Weights of a small GPT-style language model, trained from scratch on English Wikipedia: a variant of SOAP for these matrices.
Each number is 128 + 32 x the weight over its row's rms, rounded and kept within 0 to 255. Layers, rows and columns count from 0. Numbers have three digits each. The size before them is the row's rms in percent of the matrix's.

# layer 9 attention key, 256x256, rms 0.108, rows 43-255, columns 192-255
089:140139141052174096086145149172121073104130051154137151105161137097099099085121117056152145165097118161060133142137138118129140176129166101147130117115138102129103115084134212084097129107158141
095:112034151137105124093129135135131135107122125154197088122107118114145072158131137191111143068126087216125146158148158164120141049104120181149074193147170121144133103107121098144097078150150135
098:171078117150103132160148159082136091147114137132077114119114102137185127095145098165121151147197069153144166112139097079125146131116160078140154153109069167192160138098143134120117152132177109
097:160111233149154070193135097181143159111120122165142163157061135088121091149086121139088122141145117104104063123166089166082136170178130145182091130139195147151161163058087170161130094109082115
093:065143115168131126106169122156141115064125086136134138178089159130170180111134098074120116164140075141115114116111084184149154142127145109083127084066084159135113125185042127113126173115106077
085:093166185190172166085137143098122149057156100095149098135100104102135174129117107138188091130106033132095128148105148138128157118198155148114084147093173153083115124134095135115147141157112148
099:106132133194138080082161162118093130104166103096060113081064118157137119133101112118144168103163137118112136084111038182162123090126015160152135141191100127182142157162196099162165148093158192
091:102100169148155089083178141141144118110120139073107125119077104111056178102080103159129131101107088175105127099059099115128167122164129108114137116137085121077205089121125120144167156087158114
096:107082129077164166118042108095186148174180162159121138169122104150182158133075132083118146164142120100145176106169161140097129175141146150134125084125121133119106148112082145094143066145160146
097:119140116141157161153166119116078142152113144144118132092156145098132142144147159154081106090094099161134182108141089139097139141101104197137122201189131149092111136133127116101077104129104129
095:180133128098145125123144167111150091156141078153158130161145120099160187123159148122149136146096141133165100119175095113077138164155086098132086114164168115114050086113092107150157110150096151
099:090066144092144120108135092145147075176183167122060144155090115157072102100172151061080080170085049158136089149108132100143098104100182129082089159132090126075140174197123088150137155156109174
090:153155188089143113081158121161136116094130196144154116181177140128151118089073115111127101115083139134126153170145122105072136089091144138135112077131147118193106077103162110069168108085139107
088:096182134125115139148127145114146127141098126095183112098137095126116092119169167106078107154104135096211145144172109097123153158061126157118097145072117121143135092128166183132088154155090106
091:132134102184119091153137129149146129103091133127049103162119158149161107119157104175137092132154097111125099146145156147136121153089103043136108116170140113097078119124132153120145110124171069
090:108116166136131161161088191108142145149163120143115085141189125127085172136084167184180135143157085100083111190122129182107113130124096175181121126233158146127124118079119107151126145140180152
099:081111158186177141101099149187115133163134097179121185131144076093105073075113154111160117070132157098151138167101108143083151121079136145102106105107158178111164101106104077110133081131136153
096:097114156102198132137181127147136164129123115109156168114177177127097111114142109153092177097137116191193137091125037109160079158112154110114123113161161111100093125117142099102166130107123093
096:143170092148141121155068183169213124081157137143138101140116150144089078140101177114181115060128171112103076137155129136136023158160154098097134107156130099114128127148135141111131102139109085
098:142166146138101096141145145146122174139171138083201082149073098134130138112152104082126082112153133089132137060034130120145045149103155161160129153103127062120170008122095126137103168136162098
095:084141142089147133114143100113152179147099102132207066121164158101201134086157148125158103103105081175092158144147117115114146103132187159146129148108077122108128109180165122176104119088173106
092:091053178076105179137152136152084090161141162076119128083126155123191165127063087134140128118135120071130138186116116108108118153098180102197122102121140102114118077129138096098108094138116134
096:122176144129122088166144122044103089146135169118115133149111081172149178146087182127117134123142082126129093131149156135166145110141125130136133161197106099101133092099176109098132115143094210
083:133080136162139117123101118105122135125115163157146128159112185125100177103121138093117138111170079129187180080065161133112138121132077097149121167171133132134058082075085142108184103135177090
088:104143057108115082109106125115161154108056163158157082153093131133132080091132117163102068085148140124123119148156088107100125118102083100142165069122115136162175108163135110152117086162139138
089:127096123088119062144216126064089127094140122150107138106112176158159104093100047208169154163147150169152139174147090147127133103136127114102111165122083164109142143102042171162162138156099121
089:070130094115149190035097169163163138104172210101187141113144099112104155141097106183090150150096081095150151104139056107085207152143108092149117162094125142087111151110160110139089072134162216
092:107151111069074140193086105151114083153104136163137145122196120072183134135106142146139100096111114179164083153151017192120130161128108158175137089130144180124180131155099085127113088121135120
082:171158125123079105136174093164114155129116087113190109105129145153102151126131235157119121122113143159149145086165173103165112166099115107170113110170152100157129188134105125117145109097111162
087:170149204139111100098136079127228163145145085134115089099133086123165132121135153139096148144164138135151124103156147088142105089165167078147114083149086160088143107152153140181095170121144141
087:089087100183146133085197095141125117069112135091084173139104152115148155110183068100189140123136161149111125138107150108141126164177128072156151087141076112099145119100128122098168135145121112
092:126100157100200164127115130082147110134067131097072116110127122133142107150158103141080170130151102099130080132117207138124210116155130118097140119103075147160151186129146144158148070115157133
087:055115123112118129160176094130178172108134137148105132126070166180108112157168130095163136127126126118137073106179164098141120159099123069130145134161126086161066151092178131159139117148109187
089:134141103126084158107149191156158135129141100187128153136134178152114111152074092137150136146174164142100087066065102125118090134160136104097111101042124109133110097095100174151100071117143134
083:183132106151126109062117141120138138136107197082130092080179159093087139110255146117089102169123115120121040125071083142110158106102137100083143107132128173175099166140134133129147118137103155
086:099165159088106094180149102156123115148156129107092118113179162121107140060133069163111113178101105128060158129156149188140130116130088128134208146120131132111090176108114118121180095123097117
087:175175113098085103080094133165180125108153130164128132236097151108059066153165110126155120166126137117126168113139151124148093130146138121104088176152147063091102156121111151148096093105132134
086:116098136122067115122178127081155174115141139093145161127096147132082131121116094147135155119096144100149138138121095154141147176068167115109178081162112109191123130132098118087125160144130136
089:106150121171110146137162132170158129255157148078159080118156142200188123124068110103148104124182111124099117142115122131170170122152126076162133124096129155118143144123169171098057116144072144
086:047154148163064134127151080167092155163143187112113095147115143144086108104137162187072055156184091118163173130152154174163127102134158137119160167156161133161068122202158164147118138082153137
095:162168173102142112129121098206187185117167098139122095099145099150110110145126169125151159115123138137147082156124116108128128119115186089186148121105106095127124180139061106160145161129102117
086:152175129093135140100137125113156141097148149092065157116104037118125134132173127178163117138130115148160106062150103159143119172121170207133113124128100136153153053157130129139118088113130154
092:140115114086133101153137105112079125127113108185172127104127124071164156137123114123146109092073097081146074118129117113096177101079132148110084133091173082140124087076078101133096152154093080
093:137183112143108171166140093079121096103124174102122102152167123186135140071195148146114091149106086148102149184144172164120074114169122193074071152142152127129120162158116152133085168105142140
087:142134108129110127108150181110117204113131109153112083121189068110179094122122111148153125114148138126149187153075093103049138139125109120146152095130090106092099206172118171141137086188165114
084:096130093144138199183108097173168112136148112120134169115160189108177146176198099073085117175135105090145143157129113098122065135147141123165189117147090155138039128079139128123061176141156123
093:095143141122124146162145145096129150141098112125173081089118099147131128146097148118171126108129099127145113142145096154151117180094096217132105165159135063129120152098162137138158098139119033
083:045125094108162094144149144171137184083114141051072131165141175130116163108130162124094103103147082161087099135187144122109112087139140100089153085130109075153127126146149093148103115104115122
085:112119139134169132112150089183153181112112163116131091143131181127135185106186164153101128130169135097193146156092150086039141234058128158120128114146143142122081079088120181140146109097128109
082:092164120126095154141094075047092126122108095126100127133097086135161094121171082115170165112152116049107125106102117055125132107108111111106209229170111159150123176152187145160189138124098173
094:165096128125127119141147153133116123026098083136162115126160090090065084128141094158153096126184146136132152167099103055150186122126170112152047120123098128147166098110154162107155163110098077
089:127116122091124152161178070126137139163080134111118127144106116173136135097106090130077142171129084096116081137180102095091102205176100120047136139101145177172135110145123129131120092083114175
092:143086099156115045085114114154094100110159117159128175141114049087114125139186140182150124102136075137102114141143137147086139100144125091167116095091158145122148137097114075147086132167127089
089:144114158145115160102137094147140125095123093121129062124170108132131119093181145138165102106080142074127110133129150116116097148136077127138155188080092079128075100161096119107179181125180149
091:127146085101165092145181177144124137150185132130135085161123078139127115152109113160171115087115164136157141085159074123128094089119159106064060087100180150118066121105119129135128123151098150
083:129146131093115130104149111154156150091168085094207127107107109150117135105185130134099156106107115175122165140112136140106158107147172215118197145104161095092127097097099131117182092195121127
090:161169175153156141130157131084167107113106112068170123165129130138150135118171123133122137106134126121160054104171142097115148074114162079119127111054109144094148185136118125137142096144147192
087:114144107132076067152054129123098153094140150119093129143158132148126125100139118122097190126079145074178075111082090158189168096132131192175142161183142093153164095101136131142130118126126095
090:141143119164125137196146148156106037207128133177167167178100120092056152133164119095176145153120127160126175152161135129099171115094142227136112120160182119088066095134085099183094106130073162
081:110129061172183042128131161156127096120103150140131131136224184125114153139124105137096105129080136106126090106071139125136137130129144095116055138159113119140131167090095136125137097132203139
098:114162124115078138124176090106177143142145120145129116124175194151145151071139112113078102090160100102122133189171120102194117142151133158130104107189121173136153111124119115122168153170183137
088:088127118136159160158126102133148107157090143136068113063116127113125075137140073108171114157138155137136115178093136092133131181151109116162143119090137154140033127159118145062130183145191202
094:144092143138159104173077101106192113094102150107174097129184148145159150148171140150086143148120084117162124120043205119137106150176071195158110140115075127125172087149233123149121163197155123
095:150152107094131096158135092173155142112068110122133127102062149067159151164191134060079119114087136136091204082114124147107072149109129111161115155133074159064136120140084187109198115123117140
091:167127119136160147128133128147153101148139117193096129084110096130157112145151120159169182181106079190171141157096101129201070110162161131154089103147133173149151170098167092090128163062075108
090:140074101101151126170125125164127157108084177131104159187160089112155154153151157143072086114075173033185071206156109074183086123123099111154151131098158147166171191084123142086177097078141123
086:092083125065114182093143139125102113139150179124147103122124181109136120151111148134167094112114133116102140155191132150114140131135090149138167141173200140046097127126113117086179126072101132
086:109148081152115171127141129159146078101103138150154200109146136150110136102141154089179166129142114144117162162140127138116155119104102174079111121108074127095168144123132176060140193168135138
089:142161104155152112162140107077109147163097173068150113077212116139126105155126136131112138179149140145132111156097117154082115083128054147200167163130149098078127136186098103098132154052153151
087:131085200100113158169124065133095124160104116124106116150132102116081129147156084096103130150104025184157117110155106113107162100161166107144115144112154100129177135141126129134159127126169182
090:178087134147109150198106103196101101091126088118141110151118086124112097150090081131198079174118141086134074104134095111095089055150112131183133074130161102071151181122164129124162090141124125
092:144112121162082147164130139127171176103086111116058159173139121130084166114186089155124131115141070188131032155139104124116092148173125124192147114149183207138190162087121102166129134154127133
084:127155152103041150179166147187107064151123078180127169116065118102124113151153133097105136084129120135142134149145067121159134133159143125166057159121197172151121133094158099157106136124131064
092:131112075055124144093120187097083058144205125094110097171131151085131103162123113180113152099107143138073122097139149098128104107177111098150123117085135195121164130182149113076102101135191139
081:126205136119135107141091123101122171160164136128106122108113174141124139149144191189124128126158133145150197132176146148140156152158118139143133141162146127159121137099128155149170142128135111
083:183177169120126157089175119140151124146165141105118132170135156122111100096132123131088124110099083111157127060118099150093179088161092110055106177106160170132160167147141118165084165089144164
088:106094115119119151138139089080122124126111149134055104143082156075069072086086108150084112147130100188137111074136118076123130100052188179111160124149101164126188121165111112141114067176157184
090:100105099082116192106080105098126101098083065063133101080125143103141137095160179095090209128082135122093065129161149120115115138136055113218129103180224118106174107087146120119175103130131096
088:093149145146147103165097088144164167108155101190131126074174102141171158118127143119126090107117145120126135070153090137153108116113108148141088096084138171126098079147165216094139094097075113
089:136126121126128161076053114117093097152121117142041133161148152131152081171113118107087144170105089127113148134077130105131166112074193157123058106142131110160113120101118064148165135151159173
094:090127133103160143175163100146153157103158130135161153150180100115069157133154112138130141113084142138144106146174091137165170163104054138148151117131144128131126072140103172097101134210100126
088:085119121185161137129122086100170066103094144178140081115116135148102077084091101112125139151159138098124115176121124118094148173133100087158114123067139189101094137067100166097123127107137117
092:105075117181170109100088066150081128116153106089241132112139024131163119071102123134127138115099120156101115131102109123170083158125180155141105135087121106119152125063134087098131127124105133
083:055092134159185132134191154134152125162192116112106167137137113118121125122123122088138151164113105183180112139120136175113146156144120106132173135135181116163106170140174113112109147098139173
091:140094147094141157115135193127150137152128120172197138142104102141116164121165145134110091153083156171148111150112117192083146132105089141143115108098075085147126084160082113118141157063171111
111:100125165182108175091120117109099119108147100138163122162075084111063113103175191122152126173126123054113169068194115134169121142123090156119141177152112141158129099168132094156120171166183140
120:113140137148118081103184133091156162083146091084116150098094108089088117153096117151163183138155170172121126110166107214170169121078188125112118149099132129137144195086097092088117138129094098
108:089169126171160112104151120134085151162118124097164102124149064132161103114099181094069118164152123110118134111144130109157137119128138114166151147160173167166193143130172091188121107149157079
119:170169121147139098135196125122189121152057134104133124116168187094064137164122111070111108109110112163181120098086103101160116105085163116102139079098142088142145110136120095149126158125169099
111:171128130140167107085078087089121131158100106125118135119146108100127104109119163140106109116161114154124165122110136170120167082158108200084085052129104107150163134164203139160156199094167161
114:131130105125090121127171093105141187148083147122143096167091115152148150092108156125105135082119134147170163102142164113135182098086122138102133150049078122138138124122182107173117103130134120
119:118063080119200072156117099147144099134122159186125157145134080106128120137074110161096208140111159166081112153105166119146159148128125123083183149117182126146106109142109191139101084162109122
119:106150140109167102116116163142115082205137099127121099147122175139146126129112149101180196098095140111111148162217106118150109116108144177145148170136121113175145111129086151087159082070177175
119:156089109153175143139109161142098188133079172159157112136128138148126088133160136076129174097102117109127143055149162101149126101166177193092072100143136099115117057085133135134088118111128128
120:127104120129121104056139105155109084128077117119065114147169173132114091116123123184097096085135159088155174151133138155110137131130094158155136099181164198138156101119133107099123093123114082
118:094171116120138122086154127145142138165118124140088124120138142131138138049140156226148165133147130155125145149148136139159104166093084153148104135070084117169153142197151089078146145117080099
110:137136160077149177086112144236142123101137125141154107123129137088136099081107163068100089133111129113132152157104144129101119105125181183153115103118132173148144117142107113108139133108134100
114:143146148170117100107140112116108084134105118135167180149088072134128069131113149121145136182117169142127141122107084132179096173114085102132071126129062102084188151161168053103091122151125096
116:168151103180193141125074119097115137104151107098097102094155142166110118084100082185107167135109171188104132181117102123141145071087117189102111183131145158143158136153143086149118166133148100
110:124088089124148165133087175128192165110193175126148117117089179072081118094154090207148124083141136117109127104103101110100114085103159127122170168132095191104112133143163106086113111135095082
120:100124157139134110130205093065112160115146132123125112076145139125162161183143116124127140131088147092108124173085148056094139073165146127102142086119121143142182129184131163148137107100170091
112:082160158085119149113119146143170109099111134082050133208107118093185103088109127132127128121095140157206169085114180143132092163112109111136146169255188158133148126108174125134093133119090149
113:125137110167139148242092081115088165189073121118038133142071199107139100149143164108120150121159124131125051146210152185120124169118072124102074097147193086113109124128138164168135156105134116
114:132130130063061130164113144105100060109175124154117064101091162151166126143150110076160127127156175136143074139151134096194116128150156131177117148124105112157114112097149158188141155126176089
113:133170155164133134152153126130113150130129112135164091151137151082091092056121120187116140128160180143118107168099143128118159122151108150093084092165135114110149138084063134148129128159174049
114:150102103095110153137172166139146129136129138151024152087131073075114112134145086132181078088188109084147151113183156138122137113151113113131115106149168186156103080148119136096137104143116132
123:156165100133087170152149125102126067235083113109100076132151176131110098136114132019167148128190135088108113114122127168170131140173101078137198070154132165144089121151138181160107118119095125
122:072137129138122141087153054150109117101187130047063142205149108166136090114145177120110143121113088187088138139126147116191119166138166121140085172093147083134143156159148096118112160138081098
110:085140115191134157140064122130131126098109102152141123176143126102099131158095132112102115156163125119095150087087095126143113159103141163126124113071133126121174172167113113162085139136196133
115:177122128117117183136114089120101102168135175177145118062176115132119175117118123146131146134150156164179140156101099111093161152089115161152151127172145136108133133104103191155113076167143205
117:169128141059138176167105143107108125136119073161127194111152164048123143097071126145158156101150132103099092181129152144101166139154089102162116112101122108113132174138107170169099115126194140
119:172148167132108118153117131134123161152139133119125119075138126040137098170109218192119113153113188161100145077101151117111137123156112138108164099135167176170064148121153100117134156150082176
111:110131104114158128139129141107090198097114110139108179070133105171120115144129144068144119184090083186155142115048109088079161132108132140110125151134164160135168143125063158175129156105167139
122:108113150150144163119141102173153118192149080146130127112100149120110133101153183087183121148121148106087089137104067165118128141118142166187181105121152127123103126145123123137091085116046115
116:156139234155134150095144113148091106089103159129219163110170154106173145116130104099130064065114102170156097124129110127105180201113183150136162141111119111111090176107082093128072126123092126
113:135190090147102132174107102102116124094160151095175155154069106131148039061084129124100115099108137168088135128156125100135095105133116132094141103139153088103166117071109152182139179138134132
111:080109161124126178108085121147136107141060098111094110134156097114079129095146143105139140130127084106084153108109135180142087090184116067169181111180176089159194122113153064095098124139109171
112:183105079154142137104155126114120116114111124146117136131142135128179174148069194138164101194125147086115092150127150116107110130160096089110134183107102102122150140135120145142153119107074117
119:141199125153114093121125096121113143138098112127072105125106125128166185165173079149141156116106165114188098142128077124161107154165158102116086070153134143182129081138117105182102136108170073
108:123127110094116189155153177095132126125133122158150087144138155080126139175099155096155153160078117103136104085113177105153069077134155155081128148127091174106039064170159092053135137114090081
116:169192175154146132121092121090138108117127184128108107138152138154111136080090165168177103156094119127179172069107102096099133137139125162149140125113157154104178106136127161118163159140090124
120:114103122102082145136053129086148133170116120161143103122157129108078158146067184128184106035132112164120136151115089174122169101125186154179097087135134118124125145074106122122139076191159104
115:156110067175133124154136127159137140152209114074063129122072132117141172144165109115105163147144099151132113109093125123197090113126176157145119152127148133104144128137107091104128130102148172
116:170148110154128104110144179180131165139095114118072074130098087139153139153148079107141123147136080139132151158042146105116099163161092166178156124149097158184122124099138185141087107107138105
122:091087084128142093117127154153165127142188137091136207112145104107172102151129140124139171084166122112118143111087073183153141195142124164161131128092136121106151114107134098078123107171148125
108:181086120145126184126151149073167189093141136128122171143143173124090081095101162114157181171154136190212114119108087149138147154090152136102141177119170171139154076162107101152129184077186122
118:153125138104166154082140097180078160154145148165129103146160166125117120058122108114160173110088122095154139144143115124103182095137149118166148119132085113057138128151082138099105108142168166
121:126111076100175140139151103115129107127069113090169130112110121118070136142111162121203183181188087159155167121133094135101151125121121123141085158090142108117161065120076143138136102135070110
115:183219125166136114093169121145137113151163116150208093199131104077135172148162174108059176105171160153125139160136099151111118146141148153155149180124163191146186112090107154131100115148136208
115:111099082122096139161108146118181058136117149154120132155108131080144115112071088121141095101153201099105191145042112052114131123075106132108067140119170133074121214061203094193135141115109117
113:082063142098184093135086129149161152156175094119109163159149116101107156164182161094141110190139151095150124141143176127093101186133100054127105108105056127116167139126092095128143067086108130
122:080123138080152172233111120149169145133092082086116090095175097085115095151140127113095104206133134092104171163146173086161145140150115141139107102130107085184121191085132107096144159113147141
116:123109057118027118159155149163161117117143103122137145106134159125152143150180113111143146094130069141118131214164062094129178073155080044150154203160119060140127166110161072074104139131165080
125:143106099097123107117137075075128221163100149163026125102132150135113126145137149207149096099140136137101130140117106127154092084140142125175152113052148120127143074082160134116103098177157121
111:065095172111096100099125124159132143158076098128120079116125090143157156122129135118143137085106071144161124147155083127105182096053177132127096135180131127157100118131184154133148101086108130
118:160108129130074070105127131091116104134092136083090161168152103107105137113129130106117132136129193155144153123172121148070123161166192114174145110177189181132070104100124176057072124110130181
115:137123083110118135137114105107171135129078156158149076139140134126133180080119064132126124165174152129120148137092107088113115119145196146077153127148133141131100149124158141151166108124106139
115:153148145116116087108139115156108072159109084143066152115106133177160146078162173120161147065161138099139167083105103120126161165100127161099127086163153074092089126159175148095160115097142113
123:135154115159158085107117128132097127145115118102123166090126151120096118143153116166097173128066167152127159153151094176169139140159176101119130102128160099107170115162127123111107151107153120
108:095132090114116128132111115053216145169093131192071146107086102105127140160103132104166148188135095147077119150128224067140156122111171144103134147133091088079101147147166119123158090142153097
117:168153086169168142127048110124103168175131100189139128091125117070174114165146104074121092111172150140204122086166131152103093148184129114103130114120137128121105139187114116126113111116154133
120:140107163145143134134175131122084122157071077134186153063121121140175141125165116120115088055128135146145133148079122137111136140130170119128117109128113118148149083137116172088184124108118129
119:140099128152115132119174143162030089121151143114187143118118157105092137062156130115119188097115144163166083142063129148103109129138108100123101130120130121171130111208149117163102194167152102
114:181140140193145085097097127156144089120103123121132126124131078106151156099060120108160092143132101154078120104187183155092143174160166110110096174066137139125073155174080198147163129101103141
115:128170118142094076113175141068066088152144114158168109146092154111117149122211123139146164122146143122139124141135175136111125101131155162178134170084126177064182143119187161049127095141144154
120:152115066079132103063103082145127100100101087127150137151124163120085146116095139128138102143135131155163155143104120163150112074106107167099114127144176140148135098153180054149118091133135187
119:126101160179160169099114128114136138163140076168139125143143124114104097130098144155155135123136165189122130110122142107123140120090146086154121099100091117106109067071193102097115179086189132
114:123182109129155128106138114173139122097019118158099169141140170048098099095133114090096096108109102138085101102175094093124123130114131107143109158125166162108116071132105204060113095127150121
109:129166170144129140188155143174081095126109067138122102092185126142169128160163177077111093180100093154127190105072109192100055136093099172153156127128127121084091118093147112120145116144086191
101:124128143106112144170129174119181212158131075080111115162095127175068116118123101158147156126118099120108099167104155181116161067119162143093161118168133166127139134178121091132147186154168156
095:095106187074137146136129125178101150139130148141173050111131114101116136111117126156091130135100149120156168112152175021142134178109096168127113163168145125189178128137145182162118093129057139
095:157104188096092119158172082162120099115103143097070157086165181119166064138059131163149105111130157143081157179152118140097112133134142163088138117183112082124081166128130111111075124081153098
101:071101132142145142145157131137135073172130108102127082095122177125123175138120090226142116094173103153148194190140193136168121080139144147112116159070075158155098107133160081178141112105105135
096:084162103095130142095144090129157144120124118099071052122125124109165142114209130079175151126166127135148159094091098125120179127082144172127115091086159108125140151100119163129109176135158080
090:098156094109090124132124118117148149204140165143129122119135203149177158183104151117153156151129147103184134149097126080101164156111153133091101103182138093106176169104175157129147090152057094
108:151114082152135100152111139146101082073082111087111136091147199166115124145137169122123181139157142168126113085109110174081083169107106166125095180115085116112146117109091163115168155146088132
110:089124181099092171092130109160140072121135190120135054140176123161157098089120169153130127110112138084165159119131096122156152106134190157083145077103160155128146165141131187180112107144035079
088:159129223158155133128183128204075172099181114183175098135098138149130125133144180121118125092124185156082104138120144115141137192133132100076102087105164135117119152158131153150104146068148136
103:144153145111126159155110156136103058150159118158029115102127154140116098073127101124135125154162083125102060175190133119148088117144112101121102137132095113103113123120148130155085124087132156
111:096138113101109095124146221115108070115115088120168123083145067134141159127143104177124162136178086140087145094128121112136146133134122097135102122132114122149154100146129076147119103153147115
101:145164140101079152095101132121201093124112156124160146190140187063091114082114089142104141168142121152107178153115116053095131107157177180132127121133163204082110131090122130135132076111144177
094:108112120136120066114132189136136115134107120143106136169140099137129117090119126087149103193115103085141138141109147108078103120129127084069137110079170064123043174139100132142177114067101149
096:109128130225120139139138150143157132139109121134127097220140098138093123153164182157115150094073169127203080139068111160088091174132085164114144147215104113110082130148125100139141129179180080
102:146132104159130075162127158130202106108141085129070158149143112070115107138147098121124115162189178111125147099099103083100164145132128126120099172147128211130158056098135149028139097146122148
094:173132144130154183169137186123138116148159141159118125095150164118126112153144104104150185203145122115142150159124125118113106135145120102165113106102171116109149146088119085106107078145106103
096:169130133159143062170174119086130116148096148100126092167133135079187107116149176134172106120174184076122092146119133135091147097155104142052068166165131136118097175121111172179100092156106111
104:168148126116083131163109126115161147077092144150154028100124153151173111127125111089080136113109143204172148115089072110159117136121146168158106134081111074123108046094139122147108160191073087
093:127141150123087094136151113149105158130155133106133100140118122095122150155077051125108144131118208062184118138165160148157115151096179145100170134121052136128125107116197131149108134100115108
096:110088109121101124114117119083150076179191116173145128056153158099131096126136092185137121165123149175085074075074186105101119105136101105052121108133112133135108190126139114138118124112079111
100:112135085183133125123129147114160142092063109115134115120215069074100090130142121081100132109147136102137120109102110114171127168148148138186095128068169154035127138103110149120114140149122138
095:097091135143163116159150108148158139148087147150142138039094163120183104130157138109091137183120104148137177084105108136171140114139108107126166105077131150223142153157092133072122122064152151
104:134083091121111125116159091121138197124095160115206123110067177087090110177133115167123079159120123178128106151111089204109094143094156176110056137129139145084171111131158151119084136154091074
103:128090117116105142154141152158177170145097149153096138083148165068089098127139133162101095121119085113117145094204091149131089121085087108099101155110150142153126131103115135152140139115198079
108:159129106159109195183181189158111165128130148143140087176162130158100116146120141119177085151145057179098146120155094162162153099154121082136093116094109143107125131146141122185095139127091137
095:108156119161219162134130122105163076144146137122153065070098127119169151113096140114155130120137098132154160073110151088162131129095128130118116119136130126110129132079127074104117162140200107
093:138120148050158124072130126142112145117089144157121157090135103071138153146189140045097131178120141083154171120136120167084097102163131184127132128094214135150134107079117129138136111110117083
100:126112180118095198158155185158139150143120119131094158166153168130160114140135133097110153140156139109146124116105154135093176103125142144089133110088178094120114175189103127124147168076085137
097:231172097087151095102104144091107120146113159165081106165093122169101115148094090121154123149114144119141151103081127107150147176126066096091193107128113123140085127152115144118130168076154153
103:149116158199183150149133142121119135173196149100153136112162121124166203128145143152081178151187124148137164126157169134084158114182122079175117070124129151127143047127144117140125107086125167
104:105105154149120159161155153106134135141116169076104105128123078132144058119096111151148076161099090129127150169116093148121197070103156098080183216109162126142161152087183104101069149103143164
095:071124111126087148119127112120155169147121059112027176163129143148135125141125104121159163108114127073100116152132130136203175055132146113074109101119125113182142094137097146136153229153170155
094:215107187102148149121139134177121181100189123113158104148109132113120159116060157130100134143099156169121158127155158101155132184125160089160113132091113102090136137059093113138032148144160070
093:151174093170151178133144100089191094132096143123058080117164085139137121134059101152170135128151137150139127149148168141117124125081100158158241111141119139098199218160137039115115133114099133
095:110116109049153182134179178181172139096137180132134076111135204148148132127089201125134062111099151167088172112103180207154119153100133152085124101141128143102099084131177126149116165114147127
093:102170128078153111128157121165137175097089148124155074104156134187182098095171138134116155150162141126114163157125142114170100130163065240131106094097127104163181088134101136171129203153132155
098:143181115143163165102122142085107081150123111159110072131194149115130135099098139106103189111124097143167137137107117122139144136114094095112107117092112170137165085067163104128113062163132164
103:098149120131152115094159091070085172082144178142136168162092103116139105106158163099073153070112129142166174103055127154163118114136177111120125155102065057203153109151122095184085171145150102
100:143096101156109115119108105081144093151146136143080102143157176185129174182132164143121151126132146171187052162103116131079073114156064149097142128090138077110135152129144174135153153154129133
095:142177163102107155115109184230133116155072122110159143142117140152087180152125090127122083126069104141136067133100131153134091184121089130087089066111136114207063104132059086092110058077151167
093:101080111152134157145125119167120111160080100109093080119160139075148081079095138091161151096087175151098178105168178149124092129105146153151184107094169102124135162085198145175125164131092168
105:094101089138079152142102127136169141122081162135113102191118103156075146173135147115121145114130069129144120167152146153157103057128173171125094101166184219150182095140092120131145160163136144
094:127100125128214163105066122097129115131082066108113110136157184129165179181142128168163078126106143136072169147129125100087124098138093107164118172092115143142126141079136112156110091182118157
103:087164092087135077107199083173095076151161134120154112125133147134106115182158171128068109179190190150101192109145098123150074122127118132138137133106133101113134136103089170138178113169099109
100:161134126127091094095117110170149111112122108185132085105140149098186096104109123117123135141174145107161095115156138070126189193074144104135109135143186129158110130061118118122129094126159065
096:167139092118094135177154132095075115132184101170193119124116190082135145091154131139169132140066125086082109164134142103097163168101138110125110154130142196096112047158124108107146133114111078
102:115144177130141105088137094110108155127119105159055093140163128100097091121138118105100129111138059110101139098118119143192099092139168146102145161120108105158150151171117178088133213089133123
101:128134099149071150135107079119123112123111163117094140126145136169108089132065131127111124148168130193126088141119173226133119157178139132098132160138074175112145110100121112100109194166077100
099:134146149119129136149115185186163145119100148082116142105180082110109126155158069150130181063103126083132100189222122146126163137143153117027073089135076132134111125142124169103125094096127149
093:182066142138105142113131071106151112123090170130121093162149121136131112131096174113117056092107132085150126144135127068096142173096118118144156105106121121100117101092107110071088081099098075
102:164101067133113082113173125074089183145120112159064188154087099146156068138138112113143166090153140084054117099163106161140142161116139138110123129067109085110078116142076126172102146131147119
099:099097136112120135164157140212151123174223077158164116118174153155115124100123130140096137089162136128204191108109141117134128165105113154168190139108124161146080090128177135116133121180174123
098:214174104141123061108133143124164146124088168150155158176123154132157133150090134128126115133163163117118120117116077137132081149142099151137209179142089152128132110119092184142105176143158185
093:084161073124118107119172124197041126145170141113123125052085109178110130148149126150121099128047122092116166196184159161106102133139121145107092123174123114153100162155163082143161123116089117
090:066118102171131133156120163165078109114179109139120206150123122142128101160185137127108168124059156143165144134105111123171069113137159102147147097107132153136158112174097123127127096087118164
100:125107107101124134130132103048077088127148145135165133092134114054149109155088108079125124155178109118109193150133191160157146122092118131088150105130126144149089106130173118122097119163139102
104:136148115119114126133149122093235093184176109107137096087132072153137143072080093113141157125110187165122088123116120118203146138179166105173131143094110193134185167113108144118122072130161194
104:141142125112125130145123185218110103102103116160177161162167096124131175151132179163071107174098154103135122171186133177107157138051110152133078111120113151134125082120109068176121155149091103
097:139155130123138069111114150105183124114161087129071195094153134120129144102138089078083169103147086140162153127183151128102045160082102075135100120161125178160123134122111142147148146108102074
095:119171111119184074152082178167152125086097163103148081166152152127110092129098120105133145153103126119121119097130184164118093126170154163131200143170196148122134188122097173115109114078107108
106:125147147079162147164078109183105080129122086139151071110088122092072109138137135173120106101124173149134133111143159123130135162099152147096127143122125099157209120185146105125075118119163149
101:120130109191138173122158135117076097144171118174157111139151073149087124100120171142175101149109103118116136137166097167114124132097144188192075126229128120151084126096094171065178124132146133
099:148091108171062152148129120136113142153134150127089148128164078147096121135160160210138153149126116045127123106199124145092102171145112147145199132108115186076142083161140157092118147137118125
102:126099129171068113126115108096126097115106134134113143095147084167191107105085128125133102103184113117105094121135104075128143109101127082121103142108102126120148146067105103112212132104106118